config.toml
head_dim = 128
vocab_size = 16384
norm_place = "pre"
qk_norm = true
warmup_steps = 0
max_seq_len = 1024
Each number is 50 + 12 x the weight over its row's rms, rounded and kept within 0 to 99. Layers, rows and columns count from 0. The size before them is the row's rms in percent of the matrix's.

# layer 3 MLP up, 4096x1024, rms 0.0436, rows 355-404, columns 0-31
098:58 72 50 47 52 41 53 43 65 59 42 62 40 40 74 54 35 42 72 32 51 57 53 49 73 43 40 53 45 37 48 48
096:42 54 53 50 40 56 62 44 44 40 55 63 34 62 36 71 65 51 46 41 56 69 27 57 50 46 49 68 52 45 38 54
096:38 37 38 39 47 52 46 41 54 36 42 56 67 55 71 60 39 28 52 60 42 48 43 20 54 74 69 55 68 56 66 68
094:59 32 61 46 43 29 39 54 62 44 72 45 86 40 44 77 55 47 38 39 56 63 27 63 31 53 57 58 52 60 45 29
138:71 62 54 45 37 43 67 27 59 38 51 39 40 55 40 48 65 65 55 57 48 26 65 46 49 28 57 50 42 36 55 31
096:42 47 45 44 25 47 49 49 52 24 68 57 55 60 48 40 45 51 47 60 43 43 59 59 37 55 76 63 64 31 56 59
095:49 69 59 48 56 44 61 67 41 62 61 55 70 62 54 62 44 50 90 65 42 52 61 53 65 61 76 52 37 52 34 57
091:65 50 54 54 60 37 35 78 38 46 47 38 25 44 36 32 78 48 37 57 69 71 40 68 58 50 41 57 43 46 50 45
098:50 65 70 60 30 57 48 66 60 46 55 45 42 49 67 56 42 42 77 41 76 60 69 63 77 55 62 65 63 32 66 49
099:27 52 49 61 68 33 59 51 75 29 45 45 40 41 43 52 37 48 63 53 44 57 40 62 42 44 48 64 45 54 58 39
093:74 54 54 38 77 53 53 67 39 51 65 45 31 49 39 41 66 35 59 62 61 54 38 42 49 54 69 46 34 33 65 50
102:42 54 34 66 63 46 50 62 33 35 81 54 41 44 54 38 56 60 59 34 37 56 60 61 53 53 31 38 61 47 28 59
097:57 40 60 41 57 71 48 43 52 58 15 49 53 71 61 50 58 59 66 56 42 50 67 30 51 49 28 45 51 51 52 44
103:46 37 52 66 41 81 62 37 70 55 33 56 61 32 65 28 72 55 53 61 66 35 45 47 51 56 56 60 41 37 62 53
093:46 46 49 68 38 46 57 45 45 62 30 63 46 26 53 39 38 54 50 26 48 33 46 64 41 42 50 39 54 46 53 46
098:51 52 56 41 63 51 42 59 51 59 54 56 67 43 37 64 54 43 52 54 46 26 46 47 56 51 55 45 54 79 44 86
104:46 58 35 59 26 58 51 58 47 30 51 43 30 42 41 47 36 47 44 50 63 40 56 66 75 66 60 46 48 42 33 64
113:72 34 57 22 54 48 43 50 49 56 40 51 44 51 35 56 42 52 38 54 52 29 68 51 62 23 64 37 39 44 67 55
100:44 37 42 63 62 39 43 60 37 16 53 46 31 44 65 70 66 33 56 51 43 51 40 60 58 43 49 54 45 64 66 43
101:64 53 43 16 73 45 49 81 50 58 41 73 48 59 73 46 70 61 45 68 31 51 41 54 63 55 40 47 48 48 52 68
095:47 45 58 31 52 54 43 44 67 56 52 58 31 40 54 41 35 49 46 43 55 60 36 60 43 54 51 37 56 63 42 41
100:37 49 60 54 30 56 44 40 62 48 25 48 43 61 24 75 39 70 52 61 70 45 39 41 43 40 44 40 46 61 62 64
094:60 46 75 35 73 55 48 56 57 37 33 49 69 50 57 56 57 40 57 50 62 40 16 65 56 50 42 55 30 40 38 45
098:63 32 56 57 55 50 54 50 58 43 48 48 57 35 56 63 36 48 48 38 53 53 39 47 40 63 66 37 58 61 68 58
099:44 51 37 22 51 74 67 51 59 42 42 52 43 47 56 65 53 67 61 47 29 51 50 62 43 48 56 49 43 56 43 36
095:46 62 52 59 62 37 70 30 41 43 53 61 71 64 53 60 32 59 56 40 38 43 43 52 58 45 35 25 49 36 49 56
112:53 46 39 57 50 65 72 39 51 44 24 49 45 46 69 54 41 58 63 48 42 51 33 45 55 60 52 51 30 56 48 44
099:44 50 44 45 55 44 47 39 31 39 40 39 44 37 52 44 56 50 33 28 32 59 50 64 28 50 63 53 62 67 48 59
103:49 54 54 56 32 34 50 42 52 51 41 25 42 41 55 41 51 39 35 43 27 40 36 56 48 54 53 56 39 50 36 50
103:39 61 60 64 63 58 48 53 40 40 50 26 50 62 51 41 49 50 49 49 35 43 42 37 71 74 42 40 65 55 42 41
102:50 43 43 44 45 21 78 68 41 56 56 65 59 65 52 40 55 52 27 49 42 46 21 80 51 71 45 70 67 46 42 46
112:44 43 52 55 49 38 67 48 35 47 48 54 31 46 38 39 44 68 37 66 56 48 55 50 52 57 30 42 57 45 45 35
091:43 54 36 39 53 42 45 41 67 27 54 54 56 48 61 51 46 67 36 53 44 37 27 54 80 42 56 51 54 44 56 57
097:74 60 23 46 70 61 50 46 61 65 61 40 38 49 47 40 54 50 37 54 53 57 55 45 47 54 64 66 33 48 50 56
112:48 43 48 54 58 51 43 61 65 42 67 47 55 58 47 42 36 40 49 55 61 62 54 48 58 37 39 60 43 36 60 59
102:46 49 50 72 59 51 46 51 51 45 43 57 66 58 53 60 60 45 40 45 44 44 38 49 63 58 48 59 45 45 50 64
101:47 50 26 25 44 26 43 69 62 67 39 57 55 37 43 67 51 50 56 51 51 64 59 58 69 60 61 41 32 44 49 76
096:52 43 52 44 39 48 49 46 24 59 63 48 62 29 54 46 72 35 47 52 23 53 33 61 57 38 70 48 37 25 65 60
088:54 59 43 51 44 63 43 62 45 58 64 37 42 54 49 39 73 50 63 66 41 32 41 22 44 63 25 56 68 38 66 42
097:65 57 42 56 49 21 48 56 58 62 50 40 56 40 44 61 60 60 70 59 51 45 36 45 50 67 60 34 60 54 67 53
097:41 65 60 63 69 60 40 53 48 31 18 40 53 65 56 64 46 37 45 60 48 44 87 56 46 65 57 46 46 28 38 69
108:64 53 57 48 59 63 51 57 54 49 41 75 47 56 67 50 12 51 48 43 62 51 44 27 37 42 64 41 65 27 59 57
101:60 40 60 49 52 41 55 28 49 61 39 49 48 56 41 52 63 56 44 57 61 38 59 40 64 53 55 49 47 38 71 54
103:46 36 62 47 47 43 39 71 50 40 42 68 39 57 43 56 42 50 54 50 26 57 35 46 37 46 58 38 64 60 42 66
102:48 39 59 46 50 34 63 35 40 40 53 56 34 57 51 50 55 45 49 44 44 60 56 37 39 56 36 54 48 57 60 68
103:58 55 38 53 53 38 51 63 65 49 33 67 55 27 58 47 16 57 58 46 43 72 53 57 57 34 63 34 55 23 51 58
101:58 70 73 56 40 38 47 33 48 54 52 24 62 48 44 62 63 41 50 60 44 46 29 58 63 44 71 42 61 31 44 58
099:60 56 41 60 70 58 63 61 24 35 40 50 34 47 56 44 41 43 55 61 54 22 51 54 42 24 41 57 43 53 73 67
107:55 32 40 41 43 42 47 52 78 50 52 50 61 47 31 34 74 80 57 58 63 32 34 49 55 47 56 64 30 56 48 48
094:64 61 42 31 25 65 54 26 34 50 67 32 52 43 63 13 46 49 59 72 73 55 57 50 68 64 68 61 68 44 61 44
# layer 3 MLP down (transposed), 4096x1024, rms 0.0424, rows 355-404, columns 0-31
100:54 27 58 64 43 49 47 55 55 55 42 41 71 46 40 52 61 56 54 37 41 50 77 43 37 52 46 54 33 60 28 43
099:65 31 43 69 63 31 48 41 35 53 77 50 46 37 31 38 60 55 58 48 42 40 47 49 47 34 40 51 42 61 43 48
092:35 70 47 40 40 45 41 77 47 59 41 59 50 54 54 37 28 52 62 53 64 17 61 71 49 24 45 50 38 41 52 40
094:59 58 61 53 57 35 65 42 62 52 60 59 64 53 63 46 60 50 49 56 56 69 40 60 42 36 53 38 70 47 49 41
147:61 47 42 54 51 56 43 43 52 57 59 52 45 60 42 39 20 60 44 54 73 35 63 46 56 62 39 51 37 52 50 57
091:54 43 46 61 30 41 52 33 56 66 54 65 34 48 58 57 35 27 57 37 36 64 62 55 62 54 28 53 51 43 38 41
093:78 41 50 57 68 73 57 43 36 40 35 67 57 32 09 61 52 51 36 48 53 78 51 39 43 54 50 57 63 52 44 40
085:40 23 46 19 68 77 43 54 47 64 24 53 39 35 52 58 44 58 60 49 56 43 41 63 41 47 48 47 62 55 35 48
098:40 42 36 33 32 71 61 40 25 78 48 29 44 46 29 56 49 30 46 66 42 54 54 35 25 44 34 54 50 61 50 40
096:33 78 60 68 54 47 43 40 38 55 69 40 42 42 46 61 49 65 51 54 55 55 60 35 41 41 57 48 50 63 38 44
096:47 48 64 63 71 50 43 52 42 39 55 53 80 51 46 48 51 66 58 73 24 10 33 44 61 58 48 36 62 43 37 44
104:55 59 48 42 50 41 61 68 44 52 46 43 60 37 32 51 53 54 58 54 62 41 45 36 45 39 52 76 68 53 66 48
097:57 45 47 54 41 43 62 55 48 11 45 51 43 45 40 53 42 45 70 35 66 38 52 31 56 54 44 65 48 43 44 41
103:61 19 53 44 43 53 50 31 34 73 54 44 39 55 43 51 43 51 32 44 50 53 12 40 53 52 51 59 43 77 58 57
097:34 45 50 53 60 46 67 43 41 51 70 63 67 68 51 65 44 53 55 53 51 59 50 46 76 51 46 73 56 60 33 45
100:43 62 68 49 35 30 41 51 44 69 39 54 38 52 55 42 61 38 32 62 60 52 61 27 33 49 59 33 41 69 43 61
106:47 50 72 41 21 34 61 43 57 41 45 46 27 57 72 64 41 36 65 34 68 64 52 53 75 47 50 64 50 68 49 32
120:72 38 49 30 44 42 71 54 58 63 67 56 61 55 42 52 28 48 36 55 71 41 62 29 65 41 50 47 52 54 48 53
098:39 60 52 35 47 53 46 53 34 48 44 55 41 40 46 69 58 64 48 47 55 49 49 58 48 72 69 63 54 43 41 32
100:57 48 52 48 61 50 51 39 58 40 66 48 61 50 37 60 34 37 49 24 59 49 47 43 44 59 60 71 47 39 40 51
095:46 61 69 74 47 36 45 56 63 36 25 48 59 47 35 51 47 57 35 40 42 45 56 54 44 46 47 65 71 39 48 53
100:53 39 59 48 53 46 52 45 36 46 60 38 36 60 54 42 42 66 52 39 48 60 61 49 58 69 32 44 72 55 44 52
096:65 52 62 44 47 34 39 52 36 25 40 50 42 57 88 66 52 71 50 49 59 63 58 59 68 69 25 57 54 65 54 49
103:37 56 72 55 53 66 35 54 46 59 43 48 25 52 36 79 58 41 64 48 47 33 50 46 52 31 42 73 59 58 43 40
097:37 54 43 48 30 42 32 47 43 55 65 65 51 41 45 45 54 40 74 45 41 31 41 44 34 38 52 43 54 61 44 45
095:61 61 54 50 47 71 30 49 51 62 30 62 34 51 49 47 71 50 66 52 45 35 61 61 31 54 43 58 44 52 40 59
119:43 73 42 48 20 57 45 44 45 59 56 43 73 59 46 37 54 79 56 46 43 39 51 39 48 58 48 40 42 32 53 35
100:60 62 64 43 39 29 57 36 39 67 57 81 35 31 64 47 64 49 52 44 45 52 60 59 70 46 50 46 51 59 57 54
104:40 59 61 49 62 42 56 76 35 52 61 42 41 36 44 45 47 65 48 23 70 55 33 25 47 44 66 56 57 55 28 45
099:46 66 36 49 41 38 43 65 60 46 49 74 70 59 27 50 55 66 37 58 61 74 46 51 45 49 70 59 23 51 43 62
100:58 36 62 56 58 57 48 29 48 58 45 50 70 47 43 49 62 47 72 47 37 45 61 58 50 40 54 57 41 31 57 72
109:42 61 16 68 63 37 24 47 36 52 54 49 67 44 54 63 61 58 42 38 44 56 56 69 41 50 55 43 58 42 47 68
089:66 47 42 58 56 50 38 62 64 30 60 56 40 54 38 65 49 79 44 31 34 56 66 64 39 54 31 33 54 43 54 59
095:38 52 54 57 23 54 57 49 31 62 46 57 52 41 42 65 44 65 63 60 39 57 50 44 58 44 38 34 47 54 32 61
113:33 46 31 34 51 47 36 52 56 53 64 47 65 37 25 42 68 47 57 42 57 50 45 62 55 58 30 55 46 35 69 38
101:50 46 62 44 50 45 37 28 50 35 52 81 40 57 47 45 66 45 35 22 61 51 58 46 64 44 41 34 47 51 44 63
097:64 53 40 46 55 80 30 43 49 46 34 30 37 58 52 41 41 48 41 40 37 65 42 67 41 56 60 41 52 40 43 46
097:50 54 32 46 40 35 50 49 48 61 41 44 56 32 57 70 64 55 66 44 41 66 36 50 65 75 64 63 62 60 51 60
085:41 58 60 55 72 44 64 58 49 42 37 57 72 39 21 79 59 49 31 61 56 58 58 78 35 50 32 42 49 57 38 51
098:48 40 62 59 46 56 62 25 51 28 44 75 54 41 51 57 35 62 49 55 58 76 78 51 42 48 49 56 46 52 60 56
097:56 60 63 43 67 57 56 48 50 68 80 64 37 44 55 43 66 56 58 48 44 31 63 64 42 46 51 59 53 53 45 52
109:61 55 64 74 78 34 55 59 47 49 56 46 41 34 73 60 47 21 49 63 57 71 46 58 47 52 75 51 30 58 64 38
098:46 44 53 40 69 36 48 46 36 54 34 47 57 55 45 63 38 72 46 52 47 38 52 53 36 55 47 28 50 52 40 49
098:57 74 38 50 58 44 60 51 47 39 60 45 47 77 48 43 40 54 44 64 39 69 39 39 44 42 22 43 32 55 43 52
103:44 37 52 24 60 61 53 61 52 53 36 47 66 36 51 57 35 28 40 56 76 57 69 48 54 46 65 45 53 51 64 53
102:65 39 23 32 50 49 46 38 58 50 61 57 48 41 37 46 61 29 39 36 61 47 55 37 60 38 67 49 52 40 24 47
097:42 68 59 32 38 57 34 50 53 52 29 84 49 46 39 46 46 43 59 37 39 48 51 29 39 27 69 69 56 38 61 62
098:53 48 51 44 39 50 36 39 71 53 43 47 50 56 39 51 53 24 28 52 54 44 35 47 62 47 20 31 47 34 55 46
107:17 37 45 43 58 51 40 54 59 55 52 43 51 47 46 48 64 67 49 42 39 39 54 56 50 56 53 33 52 42 51 38
092:44 59 65 75 59 52 50 71 54 59 62 21 63 53 36 65 59 50 27 22 55 56 51 50 59 32 54 42 17 57 47 65